{"norm": "layernorm", "norm_place": "pre", "init": "uniform", "lr_head": 0.00313}
Each number is 128 + 24 x the weight over its row's rms, rounded and kept within 0 to 255. Layers, rows and columns count from 0. Numbers have three digits each. The size before them is the row's rms in percent of the matrix's.

# layer 3 MLP up, 1024x512, rms 0.0294, rows 890-944, columns 128-255
091:159155135171142138122104140084136125115128144136144132111090101080141082153111178113132136094151125126094132126165087137128105094110080112091164178121085155104077114122139118147146137116148167165073115121118128118152184121137125153127197123160130134115123127160119127133135129168152194126151169120164091104136097151130089113132135134091124108137123162108096141095110126145155078155110
111:128118109113089171143131080141161118118173180138116147128159127194131108126145155162113180124101146094146136144116153111143179115163107121123089195107136121092098137163145144115159122126088152153118143098111132129107126105107161155150158141143114176120117111160173132136137122127120161107165100165103160142126153139142086122108108179150104116173131160134101178129116140159122151142121
089:147109150110111144092113108165136149169152166118115062127151175108190153110199088115126125184135155104147138093139161135137126122159154116141137125177129118110162123108125128117121119116103112146103114147124120132115146133118157111108133119112148139142121134153121102156128134152126164101114151141109136139141152142110113133136170141134161125149144130132099097134150161149084100136141
079:150147088144119136143116102134121122097090137121156120140118183153088142126114139056119118126098142109099144116120143135129106096115120136120140089081107147122176154149139171150119100127136121101158127125132127094133151140116106144074098105136127123142173101144114086110104131121133140167111112127106115086109126132135131137147164109116129137125177139148133137109135099191135104156130
103:168149101136129162122133118116187131138147147164149096064157118143140148148193131137155112158175147119110151127163106146111106131111090146124097103108153103125062135151111137137126116139128096162088167118132145106132133138140114148120151115138174112115119108133124130117175125116177143104142152126131123126119138123130113162123177134165105114127116167127066098160088108152093125114153
113:135195142122120157127120120141148134090131131131199141130109171107086134139125150094153168150173129054098169176109156166141138129133133121151126156161143142137168135080155163117125138134124121128170114151105141104105144137133142132169147194152127126177111094125146093134143151124151151125112132121124119074103169136133148143194161160133127105118120102146140129132101115173110134118149
126:129115091174127138130168160144144107162108121128129085145161118115130141125159143173125184103130101094134117120135165139141104129117103138086189141146164088127145126097165150152149155145129128175083117165139121107134143132132121114135137136136102136118155102108122094092141100139117145086114137131151127050167127199176081099138128171134154166158128107137113159125177085134184056190116
104:130154115078133151117123124127161109140099126124117132138143100119123141105136139152175164098134103097113127120127145125121106140099120071101175148104145107030094118104150135089093153171157121141105110165115114165166160077145097092133126146120128175089106120134105134129112095137155162118126110124114115101179202168130178134141082137139132154162110126110123119167145102152165132153129
113:143107136113087129114108113125135144137127131129131121085153151132106138170127126115205117157105136084126143124159152124124146107177094122109130192130123080169129093094171138107148113144117116127163072079137131097144169125137124119140157158109118126099153098159129139106155166111129170128106105160109101120128151107106111155158129128121127129138114136124149119114116138143144111141139
105:165159123137124147148137135137128137103143127129146066130116121091102110124101166136087161160166073117109123134120108134114152129156117177134128138124134152096157149142124139116145146145087168166134137183134150151141142128125161137137145097194109107150104123141131106112138127115125166120120124149082155136120144128122094108159153074092109150159107146121134165125135153143105063108106
100:167131138141106179182109120116142143190138101076153156095143078133118153148161140113138135144132140126108142108124109142125104102150114139117151139117111135146118164123145136125137139123134087128134128119094112119116122118116149119171146158098108078166137120137150131110184115122123172120141095123141148143150139141137124159136099140110173122113113115131116136138095175124085143159105
107:110161098126106124149085100106167119176113114111136105119113124161092097109134116116174149193138151134112166128165142105110131145120116102122137143121121145166079143132137142132120139129085124136122135133114147139103131076149100140154122169146163111132115107099125126132167155121147167159140135103168103089129117115104114136126132157145105101149082113132104145174132079149085128129103
089:185105131133129157129134095127140133090153159150121162137077127120124102147142109149144091170107141116138151125137122108122179113099096142143076126093134168122098115124130110158129111190114167098167146089092129106118127123140161132116110160151144100109070130172096156082119081170109186096132108174108100130149133120176169149138162154146106085165106157119067079114129144125139148098129
099:151124094138112164115131107122162124132140142131096152111144085153144132145121150134090135061117146110106137147100129153143135127128181118123136109145101122147134125127157116107083151127130087128119080154095112141110139109127132139120165130126112110150109122168181124095092135120126098125138106069085141123111115170101125160153163130150146089149162113119143154138107108132121125156109
107:178098100141090148109167146094129136154172132168190163116079121142108136145132132095071178137117127102138128128127142107112119142117128144115103113192142144121103152107138130091092134116149153134144131112111151119100171096134128137124144139109115113102142114109099182144127108126177149058089113088149151129159166139095150146165173114128126158209114158137144124100121144122077138123134
101:151162144099135148147117122096151120134166083131181150086107170112113111129144159095118207097123091121126141113100095125128175103153087088125093112158161141116140113117157157105098165073095159179133126115087116094131131126161127106136146131117098104160121107122104144130099122173122120156148117148055206159128137163153143105106176138156139141097138111125144097117079121132107130115124
088:118090091133094147139147152121097129144106145149150057114062046166117128146129180130122146172118100136162150132129128107136154174120140118150107108129147164091087185173094144176151165161102132166115146145104152128120165107118109131137138124147131150130144107135119114092131158128156150111158105161128150111153120180117129100167134166160159119146119152123117166184138145162151122205165
108:133128150144091129142143138147114134144116114152121096133103131093144095101115141119103121155172119120108117108124169138152135095152156129120204101136139087156157115045142124112171086159137148136088124167151126141123153190106160112121105134165136126160129137095108107127155134173137157099153153164123102066126159150141129138160113164165160125157089108140162116136177120117123117160118
080:123142114122108136123147121088116159109142202106164121111070148161101124157131195118180139167118121109167112137133119137121127104156127104144094139094146095094127124143157156112105102101092155141096123139102130129125117101091129107153146146157111143123108130135122134124133154131165151148118143131136087122143137127132121156183098126123118135142127121147143174154137108148126109130165
096:112118134123100077133112139177105151059143114137115152126121130165129088119111061101132137125133110123149130114127135146129114116118125149112138170105140157146136167128116122174181104118139143107114122147144146107135115142134171123110144133139149127142129130134163143117212120133135122123132149145139180163106114104084119116156138130164099093155157143147102102082105160148120108163072
093:135105120138082159131133100140143114129098173124135172120160119167117114110116123139142135102110136072133137121137152109127122118136079091070160135135092123102141123110146146105144094128148087122090151113123114152110116154151127116167144122115112138136138143145132122130144133097145108125135120119139151118112168105143134135135145159166106143133147202107136141118121119147098153139096
098:135160109117113158136150148143114125114128136103112093123155105139112136139168121099127106191148108126116147112085118107114174144165136102122119147117136138131129156110158141075128110137128100097068105154103120059100149141138145107151094156118112120150116110111102124130121103157168124145141129134136130099080146131150135167183093116126131106076122146083101134129075127150136083119109
111:130176169155107161198105153146105141113111128108126098087101110140129120163181122150191113143138108141131120114127143111124126101155157135094165168094155147106119140165118139153138110182161148122103127074110123154137148129126147108129156116106135133147145120128137117093141150101193154159128119101100109105126163125124157156124121122140104104165111127102076151118079144149122129140132
100:126177130147162130098119103195172121146137118112138153130148174132079117150117117139104131101146135104118132151133139140118114124145151115066150147156143134129119136107119121176140153141118112114140128126121150110171114118130128128155205119189161109101135135139187101133138125090123126083155125114125127166152133176110124104156131125102116134117123130123182144100154113143179112135130
103:104135120138104130105133136133160141148171106145144144110130138165169131133165117098122144155108128115121127130122134121150154116141118105150138115154152126167137136147129143162160136105098105096101139155154136115102154102133142134139116164119118164098156128117151138162154111161127120027145156106149123133103141135103080103118108140109086135125108114086173130127131122137120163135101
117:113125078149093112121118108138131123165158142125146165108134170167072107122089107118141105127149127114111143122129162153130122112148159110121110130166121130142130116134128133165127078123149080112141153154151141157178127075116121181096108138131121151107144125110093091147174119119134123116113121175092127116103126108065093107126104184107125097135113127143154087130126143123123171163148
090:153160160172189121121120140125113126135147119174136164163147150091094111124128130144155131089096129098110114116149149125127116094159126164078121159154147129158139137059110126158104092161109169091135101141137137160131111133109117129106134120139164154137127150104103158137116119173096163073097156083174139136159144130083132087145120145102100109167110116155114122146173139114117137135111
084:119126077112125138143134122125145139129133174075188171100092187104132120163158100127117146158120145135123124129137056146127168095147111121123150141120132171131066118148098118139113148117092141100087121148094107135101127093126129147103133134145127131146167126152164106140141100126101131102160080103148141140104118094151135115156167114089107116096128111091105120144107126144127120149125
107:172111098168090159107087084123138150106182100142141152133150149135119151128140160149174084182124122140119103172140149129136149085165134100144066141105138148065102135108114130120198125166149161151132132126128124114126122143123160102132110139162131112155132126120115120120129138103147097140105126132122108065147120140097099102100158163091149132144137145165125099133050144156120101130104
075:143115146114115144171131097123122134140119184127161119121111150153119126146167126107139135141087123073127171137158180134145159104123120162128155121116131119129124136119143144130130129121090132184119147118108115082146138118117141128113148178131171141158133135096120113107151118124148153104121119128130150101159177130143089119113141152134120081152126138152129142139139137148179128128123
083:165134110145128070091089116101131134146153122112153120107138106119146064134082158158138117105127193118157161159090172095146129077117111146126193168140133107095126116120163118145090094104145163153120117190115129115157141134124101098121143129170164169111151118123129109128146145071118163088161142126109121165129148092086125132136133152164095065115127089129153123125133136132142106124150
108:153156108137124117110125085148118105128130129122093160160116141169102087125167126143142116086080135124122114115138103133132136095154114116130138157127101100089138164098149137182167146125122125142174153081128129150134144115155156204192159119139118151142134104121150124123133098135156161085133130135130140073174101133114151130153144133124127136154148140115152130121114078150175103179091
093:138156122126130177174137116135119123113140144151143087055101109145177121152155115065153113163120164080086123145121140173142177074174114104108111112078165132115120112148140127114169139126123125100108143093113139165174128114125159119111170134171115102131131110182108133113126099104121151086147162150131122124079118127132085110099132149151151136131125156145148090143130139147098113080167
109:127120096131112119126117130143149136166116150141110086077105142133122136085112166157065142133099091092108173135125160118132149115191136140150184146138173155118148130082130130119165116168103132154109076124157110151151128105117123134119167147136142171136103115114117089099135089132116116124104126118159139095131105138112127126143115141159130141157146111121136132178133141158129114202113
101:126188133092169124116146101147134124104138158146130127137122125139150099093117127123078109142137096132141147125139122203137088070147089122103170097135138124107149153101136136145127106144138122121113074127128128167125111118115155135134177135123158155117126109182210099160138149133142155116115130118157162119087085128087095138166133147132136116135136074111143131146157137141143116187113
106:137097144143124150113135098078085125136139143112154130082147117160142164142147105088111122117138172109151124133106132097120107144128146151127131100150107146147155178121119128114086188146101152159089100118124117125096167142118155121134133174135151176147130130109128127126135107145115098091144099091131085075147170157114152182168145166176119133121152139134125131090158121134087126130121
102:121113087161097134129144135114092127144086110111125101076129128119118127101160120110138120146119150108121144106129151143133138131203149123140158106136168147154119147136139149104112168147138164140100134147090115111126119171117116141143099122167136156146161127102145070118141125146131110155141126098114174107175145146108158191103125144215125072151129131112149143167118103136120148108118
095:135195108143139166159123171124174142155150110091183097132078129128171124073127132100125117185121096126132140116146140142117108105107154164115107127126150102118135116059169136125182107123121125148122117182095132093169119106127104104116112147124170102201107123109099144107164125102128136175082131129114104113121138112109089165114150128087119135111103129158134142145114140119121121144121
102:137121095137083130106114159134092121197142081093166121112091145130120112173130116128095137138135134114103116116120104122126132132116098141142131119153136129175122103098145128121119124141083170132107108190098143095129119093146146119162113139121121141113153121167153143161140108134116137102182105124097125102158141177164096110143121140130162104189116105147103156146149139138161176168108
098:137100102139129143115133111123099142124104120089101129130089125120108128128124151115156118135131115085099127105134147163138148102135136151103166114113165114139142114100163143153180140121126114128095106105139143153128124103110153128147145117142108164135137127110098084104177150156099156067109160152089124105094146114148106112123136127130116124109152141102127146085117147124102118160125
109:142100179122146145161128148121131135072101097152132066137113140080133082136121149134131147142120112130100156140143136126110103163117142146112097159082135100222138136123165152062128125153124155142159105131132130081112116108135156105125115145083120145139101114086104126139132113168166132155122148139106106138148153128132152119138113090155141157134122115110099129147152141131135117104129
094:158120095118153144171107107109153139120150112127210121090091137086146124135138120115130143170138143147074170102112074188113138119114096118105057106131118120116111167108121146154137118133106143171144137118139139095152140130146135138109137105114155145149144127180109112126128124130142131137124059128115139142106094133125078166170149135157131108099154165143079086194117088156159084158123
064:159140106135123190088162096148135121154125133132169134101156130104118108165115155086130165155101114073098177137200132124145148102142136104110139133097149102145104112091117207133117105156114157145141120139094164074129153107106134126130133096122159105123109053115143091107119150137148182123124109133117170109168160146143117147146139107151147123123122139149122098125103138144118132139092
103:134111130157104131128124152142126114148097133126135121100129141130074075133097158095187118175124093129129115117130133140138133147141140126078076135159127087140074118144146148103171092140107104104166091108134131117129130095135109158119130094101166161094180107124143115101125159113177133144083099108109145147126142149118128122110111123120098139145127149119133107130093118161143109138117
119:163163165114183138164109104102119133119087139118112128151167125110165103127117113135103121140101141117151147139160134164133143096129134154097151118118118165111144117101142130122130122138126151145112139141146123096094137169123163094120177156099130138133116115130143138140153108161136129100114123121091151138171144142139175147136131098196130145078167134107149145141176130154151091134100
087:138099113124131191117105068119137132145105155174129155140132157135108109139084181137170117137111138160076110167143114113121128166124113125094126089118164108125081087099159115175141128147113144167111108127121143159125128172126155127104122184152153114083154150179139144116112138144139146102154120150133147112168125164121113117139100201120143119136104153172145097204064120157142143113139
093:123134128135163138124118105134116131119137153125121131095167099131086126110128182122095127109125176088095114123123155149125122105149202153098148105090145150119109099124127131160108091167141165133126100125143135143143168125133137127120119119151140133124144117139113111144111175171133145078126135126140111092125121129141134177165091215148150114113099144114152171122107120140133096096154
121:140117169105115178122129083143099144149145128148144089154096091131132143118182127126144123135152079152107135119116103119128138132138114105128137112098137137121086149088135126135166151210118143147157128118126145135124129141131112135138130138128119149142053111081125117121098122153159133091102096154180100146160135122133110173183148123120094148108116163155110163133120112147162122174093
113:171111133186093120140129084092124121102149122119163137136130165133111090132151137148168131126091150132119186141131161110124161065179142118122087103148108098092109149104136160099107158140088178150139082112108122128182129113123120148171114194121137119143077123126161112092115130107127155130097102131121124100142173112116129139133103111145128116118121138131134137141076132153127152129134
110:145167109122071129120135122135134165115113091135158106058114148121107137179131133128141128184119157105104152130131146194130081125134119141090152139152135133141111138101131127117155153109141186119126108099116124090143107078126107098150147137087134156144150106146104111134160148160114139132133127099051138129102141112096118138107137108122121105121115176162143108141127114155134150112123
090:146110145098088164098131152148114120113168128194147142122132147154107157137154135106149105136129129137137150168145129084130129121127141113138148155143106100121084109100099149142123109124116162127139115130117125098100169135108130137123137168089164151098113139130102108124104097149115120100164128153142106134136093122146132164143182128094088109138167184104106107127147129150137124105146
101:129136139179107121130119116148123121065129084131161136135111143122081115126125096118104149095116133080123152112171132170143135096174104140134165175114162153130127129128119141120109144171128152124159139120147138086134115116134159152125134137116107153103125088140112082139099129132127143172114126125116113126092140182094111147110142138106173133151145109143110172121157131145163108150139
093:086095128138117137132129109098089143122081073131149117153120162121120110109131073114096174130133089129160124130163115161142125153128118088119168155117131109187113151152134127166144154121152152110111139140132126139134154106143095115112130133066158160121119123081156082137135075159134123098149166147119148109121148144117116116147163144132108100155122156142119144129176101137125139144131
092:151139131071090149121098079172161134121124161129130136137153119130164151127117108151118135122123168115107143120105119136134097165125117109144105154125158139129145096175171118115093124118164149157119106141127128136154137102149074129083141120141105110143131101121168155092118164113138120143108123147108109142122159124125148151142148137075147158177123135101171146091098094163095106122102
088:153195105198132145121121147136145126114103138125157117137135154109171112134123122128161109169151186140139153153109150126121145129128189108130107129122161137166129138145141160126075119179077162164154114109139127102128167115113150132146096135148165132185142123098121127129132145110170142170126119073117162065156150100121145159190172100138076095103088124173114122146136147142112151157122
# layer 3 MLP down (transposed), 1024x512, rms 0.0185, rows 890-943, columns 128-255
099:078071103087098154090158174152106123088113119063130103092164134169138161165089137121153155128195144175133078133122129130147154135118160141160092146109130135137118134100132153099142167132123131141125134130151120145158126109136121138127129071143140119134075092117133131109164155109112155138109152107099139145140123101137131116166094134126131149085139141139123127140154112161127150083154
097:135115111137135137120148101140112108120130152121139154141105115121157131151144183133145090088120124136168140103090164157131103142072128097125130180122134118152155186168109131169138141138134093156126129132104105123142126139119098126123148139108135138128148098111116094100113097122145154135089095145080117160166102072152097160128117136147127127116131119146132123117124122147164147156160
089:112143137100136066120100173148127122113160116135117132109161087109110100142104118135116128157107111141158169120106100137142124119091096123111111119098098114136154145171131140135134112155125148107181117120100128135107117111129059114119123110167090182114177101130103110140150092130121134126122121143139100093134106131148154146095129120145089125159153125139136094128168090112119145141108
098:124159149131105127186122118140144135124147073128138110142118135140110145130104153189142110137210118143115143133115140125106136159119156126137137138139152107112123089113149131124131118117122155110118123111134162149112106131120164112183106143144127112144122122119095117146113132148176138123100132121140114113125138108133115125157111103119105102181080125103125160122130158102112150100135
111:122166140142135111096174142131166111132090122114134112117108125132123124140119112101142115113130114116109113117134138131136141124131143128154168156138090119127169128132131167135114129157087108112127111090167146173135112085146149177126132108067139124117129110102106114137106121159105106166125106123135128129110106142119133106135092127121112121099119121143140167142118161143119102171110
122:129158120111143154102169153146102145125149146174101168100134096149130104151202128121111081107142152154130116127151077144100149111133138153154141142167135138116140125125098118158108139106130102132123120131157122104086147137177145100107124131086161130123120130116107153134137160149140114116136135135163158111124144127111181115096144104120146092139138163115091100081120118095067074029120
139:153094136150148133139151126140144109137145117116106129124149110171136153083140138170144134142113146166157109126115108150133105141132104127114131100107139105147128144107128180146165134119156124123092146111093144159158118153130097124111164136131133139116153072092117128095173152146117161128107115200101163071166059120122105119093105166128099123145133107139103113135119121164114092158123
091:167181127154108080129091149129125138159129103148150115079084153145087131129129144076113107121164127117100141094144141131129114131163088145123154113105143143076145118104144194156135175121139125132120139145130158140150115171139105104111149155134130125130144101152145099137156142092053100080159149105136118062093146104116108142152115121114104173130103119149096128119103102122101152107111
104:144106116097136132077132122098180149115120106148147139123184168113124111125084103124127151131131164103088136139121132128120111122128145112111165130101145136162121110099166156109211077183147138124134089137141094111122131129152133141158123162091118098142085102103130145137105179122124190083107112135117166119130123120090122128156098152121127116125133088116149114137138105120103104139132
094:077123121127144160113139113128098123126130130126131124118144088130128134122118156137092099105192080085135114127129109142110185116098154172173110132108081141124088124147120180154198135121136092108134102107162128166145145138128124163159138120157133152135139095128105116091141120097130103090157118118144120102121110118101162136220095158129127117075106144136105111145107107150127128117109
097:126103117111139121162168114152143131127130117103169104127131135142112115083148116132136151097111147152149141111111136118118138127157151092085124123091145148150123134064103115093155138135143095161131157098109120142147127082123098105122127147129083103159127104114131144119138096108152119124172091137116139143142115069141166109105109126093155125102161073120130130118136145089104135120111
112:180114110138135108187118168176147146127107162113136122147121102135139129113130157147152146100100102136073084124144139136142183155157095106135135126101165136114088113119118118121126093127148157141085134181094125123107148142141148169115147117156133108129095158134103138149173115099149148135137124098154109163140146120139141138107100141124112170120093121140111117135087178155115134158118
088:107187131094142063109147162133131112141122159156125094120125142162131121108142148116155176160107122154140129142121132158123112115170120112101159160139113131162134127105153208134147173122132153112124123131138125164142136107141158119119158122131093153134168053077080107132151104139122087140122110136106143134071141138125088175117119085114137151096111128112133130148154147145143137133122
092:091109141153146147117152145115115128090087116127163135119138108113154108144130140115119111170093134157135145142163136126133182162130105107152121106154155099122047136129141155129123083102144111147106092102111143124150130117115123077132122141111137082157116115123108122183115097151161166136182141160126124131134091106115170114104121131140113125128125137144097130136148135157158098158216
103:087111154103125117171110130150120124126149126106079119078136156108132134150149135101144108108153107135146120084116153132136159159117102098124130167110153116135146119154107124153175122132093082149115107160127104103103110114121128129157118121117158173152118113139155125083114138114093118140188117120140087158142099141170160126124148145079106146117149113141101100100135101165166121116121
092:160113139149143110113129104128171141144080144130143114162114095129118107123140157118149123103091123147098098104098127150151140112092121107135140116168148086141125121152135152110127145140120121118121118098078113083150155164139153128126109095095126128130107108152133124101137116141108157104164123201137132114150123121098127119146142139116150151115102086061118108120095085134120107123121
079:154096133134148153090098114118143126126129112085128127138132132142142114185155143151129100150104122099107118119098131140118138075195158147180147176130124132104150106100124166105104122094137142104076118144144130124133138161102115126121150120095129150140145171134104112143115101135092162180126117090123109129193094110135122171085113081140156117123142122150081135084124170112173117158115
103:116138138074136144106119122124141142140091119107125108111173125103160158140123100108148144122120183135119121143108139132152107111136094084129156157114109094143149127142130159125103077103127114091142134119145102122099141160144136106155144122126174151159129089126159113147143121104117116120111139128091127180119108103130145098130125105055138101100142121139103135141175159147140157107095
082:148118130149130116132105114147140133135133135128161122170106156125172138141101128108157109091138137110104118152097094096122111143150141134160088150131153128131169149127105156181114168130137110160140144146129127148144122106081178113111120133086106148135127102147135108144139120157130114143129166120137111110130122156124121142119117150161143093135125103139097125080077142128146104086141
113:111118117133124176133147131095131130173095097100158099095189109119141141128141176117119167121127118088130135152112080103083138136123147089131110109078158152140103116138140172086087128143138124139132134130107086146135141134145105109152134130106143157110126080105094126150100134123118082113132132152127102086160132181135147130124122114109168197103136105123129122160167099115143148101160
097:121143179105146098158109067126099108143085142116092156099098177120159121123141148144100146159133142159170102182148134152146079102068140074098072132166113115072069155107153138158088121107149100103141120142124140171117123124112106123154123134108135149098139102124140112105177097135149138092157102120104117144134103144098129114145165134147155149145151137122187125149141111128167111104152
089:086132145154173173111148098115156144142105165173129111129067130170168094173094116101092071091128130092136060073111123107140135114151083122140146140099136117116132191147154122103152124159121122142103137141123139103113116101131137144124135139113102118110124123138141161134159168113117122146123116159084136145134121130054099128099124123153101130157117124140159124159090107087116155155160
101:138102105127133127155144142158134126158114081132150080138132171118107103105136134193177145164140151133146152112143138141109140113119164119102132117099156153196129062110160169125146090124128153115108148123087140096142092149135133076092136098132109116097162097106113101092122139135136097159104158131131117130159123129161108110112122129111108109166120125074110157145114112154116140114148
094:084112161122128099098123130123111151140133172133162093143145123109104122110147133101074160117173132119111112125088094100146112128165115151103146066117131101147136162127096182169149101122136154134161139100123130114136116159126144120132148126106095145148083091139095121168116070134141093109113115150146119114174139144142130165137154117073136157125110148139130124120076152143125098116153
105:086108085088145110143154118128116102100171134158142117107127091137074093166138111147121143157147106116121115082126135112149122142120123127090209141120116167153157088169128120092183127146157155113069111097173094144131126110154111127129074104094138153113159116126175112168136112145115090125136062136117114139115114079092122090141165135138162084139135147163081129135110085116119108129107
140:158140177127172134143124131143125149085118137102114062138144130109170154117166125174163163116098156134116132109144100137130154129134083144125135141092161142125104148100123120109112145097106161157104126116106114123079112191106142088156194125135139136150108125145164149123098134146143116160113120120140153148144142124179145139135158136149128159132125111136108171106103117137151074131105
091:112130105123133103148124128139180142118099115131125133116143158133129155162120096131098140153133126160128178102142098131104105134114112100117143165128131120164101086169170158104147148140107125126145139108147136112166151147145128132121115116129131142144070086166114163103113140105141144159125127132120111146093127163097161193139151111101114146109129157106112147061085135144159145105146
103:170174151134143127099127159119136139133157165124086152159124110128089125124136148102146091118146119127110123162117126106102088166088126145121089142080154122138155139133129183128138068121172107142165126139131136121143119136099128115146129143093086109141122060123111131079093158179120117163095149150117106122149141120107134135146133100169150145125115143136150112119149163127155157086120
094:092121134118124103122140100150103132109141146119122135153118143123093113156150099126112104120149180141102111153123106144142108135137100080107192127126104138148142084116103132136139109130106095118137130108117105155175095127136114152115092107098127128130106099143149138144124086169112096087103146116113125137102133161119121113094169113168124098094104160124108112117122144128104132094102
097:145124141115099154166150104153159132156147149145157142087110116141140101158184119106135158117089131075107147134148121151095142094136103140104159140105152116093113110104130132134135147140085133167106104126104164079135144120110130132087163157134138131131056104147157061115164106133129161115071112115109142112155126161116078149154147154153095099158140143164096140148120159172171113125121
094:119153141107140143161117166135138113150132109126121115126132140129139185117122134174152167201136135148112117087141096119119116178151123113134073118117130126132085114134113109138151186137144120076102112102134096121108135132150122136139103124153099137104079159119125150164098098110134136126167102122129131133130123168137140180121153119115149135118125127170155168159116122109142172114117
107:156161124133151104151132052152080137143110095092105097123154149076127142132146108137097086104099130156149141134123135111139143139175146099124106103112089121162148129157105157175146108093156122106128143113112136140151082084140146134166152104120132127084111109131120133107201124147140128120121111130113127160110100071102136145130140111155130143132145185111101163129202132132138135192079
081:101143077096120140126110117135124134113114197130142099092135120153136099094067113133152146138146105128166093143076136144115173127140142142150126126172140112103126107127126173187147115123164149111130104125107141133136101114092179146169133162123115090112137076141137141130164116065121145151130149161154133127092135116111117098160118160143154110109130098112138114146163141113149125103155
094:147100143153128083135130179085135128166134138133162142132163145096135153124151100126146118058165152152131124112112104086132081116103125113131118098166111154138145127173104132137110130125141086134174123158140107097118144129140127085142126121056141151118112113100135137113113137102147113120131161163108089171135150150142132131140151140147125147122088140123176095108130145128104139126081
101:097103131101129139124151116094102143106168104088145103132129141102109115180147167111138116109136135139192110164132153135136146121125107134114128171122137113135125069107149142082121155118131157132107137100139122094132091149112140146156148111135099144137143123131075115085109146138072143098107151158125091121103133110151096107143129135128140154117120113135117147128086138100148124095115
099:136106091112112158128127109122085143118113134098148132144155128117116136090144156139094128155107140113110146174107159107155105132072158099120164103145166149150167136159128177134136136104142112119141100148086116132234103137108148135123098095120109096116123104096095126149106110121130166132122156154110104106170121146117147108120099138082112104145219130105125146128149098129144116160156
097:146144110143100114134125102156159117115136155153165195189113167099131125154095122124149144098077150143108141142105140135130132086126114141174122119136113110146134085131144166122119111125143142107114167139123109068145133148127125100126102126122090157171132123149084130112077138125158137123152116133117151159124093096153088150105118103123143144153159075112096114124084149142124108128146
099:105119157150090163127155146175139140131141064135139163102114165104141153132111105100159149131132072176115170127119132133119102100127072100138136129131109103104101137115088094154095081130100103133090130122145140111084100146124088102158138139136150138131140162126142126110163146134120143108145115131152119129135112146153153124111115104142133105096151152124151112138178131119155094099097
106:124148123187111130091159152138140107109155155137106109142124113169091114152099147142128138179117141078088133122093106121125078158121118090135097103155126157152086103154113123081149109141141179132133132103107129146156131125123113136135102186057109113151161115105137082129139145168109109153166154158128091144143145137146189093090099108179109109171129146110148099106142121124146108134140
093:157128122119137120096132075089175098095129135133106133115111112160134097116144127133195106112113102087157157140170135138149118170139121110085126123144174109108150101112185179158096125126116142129143117142133156160113130130145117095107115123122125072141078053121145166140098178109117129136160127131164145099099129133121123117121112130169100140175128134102121141119084166124122130146100
104:129154131150137104110158144156119143114154115144177194140133124155134112092110108110091131079164142112100126148149126161138083128131098171113139163135096144114126125128151164129116113138132130114101129137113128143095151132095112139140175157085161091116110115128136116153155125162130090139088150099129138089101145147158111118158096077151127160129141111146147116114113144113055128160155
094:139150157137180125127132142124125142136128123142102127140125164186118146106160118171126124113120126093156131154137138142140107083126139129126177124122130121129175132143177176087140171130158126100097089168135119128139146123118156105156146160097134103114143084109133108137112124116112129150080160113102172063093167125171140149133114103122118117111100097121104143116141152057035171135152
072:137141116115127139185130120111135141125134142131110136126106098146128106075101164097111138093145138130171129150103157129064110131140093125147135148122137100121155151121165085152125131108104082125153152104116008124135106102209137130153118143119125124113126173099139146111118122130100118123137204128158099117089141117133144114168122115110092110132129133092148137137145117111115148128120
095:137119129100110082123158113088120120103103126134140138137122166155109139109150103175145144146128164143133211099138138144140134097111156089148113120148116125111094119136118163076127140138123168108126126150135130112120143134131133135090112143133134144115120085114105154125099101114116145124125110122089120122126151141123114143135118154100095177133111102112141096089140143133132154124164
135:133109087154100116134094117109121090132168165122161154116095138142080126121105154115147126114103105100147129131138089133123122173118141098137121109136128114154126081137118098154151136112148137105115142136152145195144142079161112156085096120123141140088155152109145114087136146109112098069116145146147116125130132149115111139108136138115104126148079135127173098152100154121085172127144
079:140110142106098110117135174140124105130139135123116107111126101158131177151127102144093109102135098071135127130123142181131175157154132138127111157140110162127107127128081179149125118150145152113121136127140106098152094143078130154165095082141161100123083074154087110176147086108106131118107118128158106142122117084111155144134131131120145160086148106100105156115146131118123178148137
082:136144113159106101102109095108132142126104121131132150134127126135156139140144100135192108161141124100174190117165130143127148176111096085138175102149140115148124139123143141144089111132132110092114131146105120145151088168124098143140148118153128132104107080134110113121128125116148129106133119116140115152115124126137051110123147094142097143125125118108127143101082146154138138133136
149:174132130108116135103112157149120137142093118104117139174135138117119136098140142191136150137116125152158129110137133166116139129164177090091114135141151113142152121130123148095101103176120070090105157137133107128129144131130157153138118129127093127116095109121135114115087110080140119138105159155141107175153137130119160159217141121159132130094077141148102115148117131130116169164139
116:104108113136124109106142131088113115113126142138146135153146098131105146121135176132162113134124107130115180129146136094152096085125120115155158153120096146095100149142132184152127164103131140139113116115124145115155113140122159152128119153107100128125145091103146135103140122083119119104152109153162134080142144154123112104128146110114112150130131165130164127132104097165169141103122
109:113131102185116091112107116147155146156160132108115146121156101180094117113110169145158116112094128117112147138132159150143082150090096126096098108130162122089089172184132149129143114126113111143182131114131145141140136134111125138130159099140155102168139120128127120114096178080148127092112118140160146154165116109108181087148179134137164138108115140161118108094148085111145114099154
095:078092146137161179141081105115176116104143092155153182114128110131126129128098120182136137052125141117127145099132151176122114158126141148096114119087205142123132143128113195114104121154111149133114140138127122106146117145094153129137098103114110134171141066108121130138105130116131160130121101142109150154139086092119131155112129142124175105149133104150128153130128117154119165117146
110:189076068132134140124116096100125132121150133164108124136131185156150153120129126162127119168078094154115071152121145143118101147156149128123120129155087113145104128082133164131169133144145116124107165086130124159153132164108115188116150119118119145096113081099112107133087114162105128119114124124159136097129124117116111141104107087111104106112109140118137100134119104085105080129096
103:191135104169121128132119143131142131128136163105118148120097115126114187154122158142097133161134105088134092113114141121128116134140125152147062194111105137144179124149139127125136092118126152107161171148109111123091052129146144116116145129182107089116112125180153130115135126106155176122122153087136109093145116117130106089111101171139175129115147088078120116129131124094150100166153
101:098108087189106133145180181091111140129116119092115058137111178156099106133116116130136199171125139147135089122137163126119107109153126151157142150086119095156160136164111116147099152068085137122141110108106139101109104110124192156161097153108125144119108120122150116136130126109135130155123141113149138080142140124145121139146096153122133122121109120115074141134138144082185126148133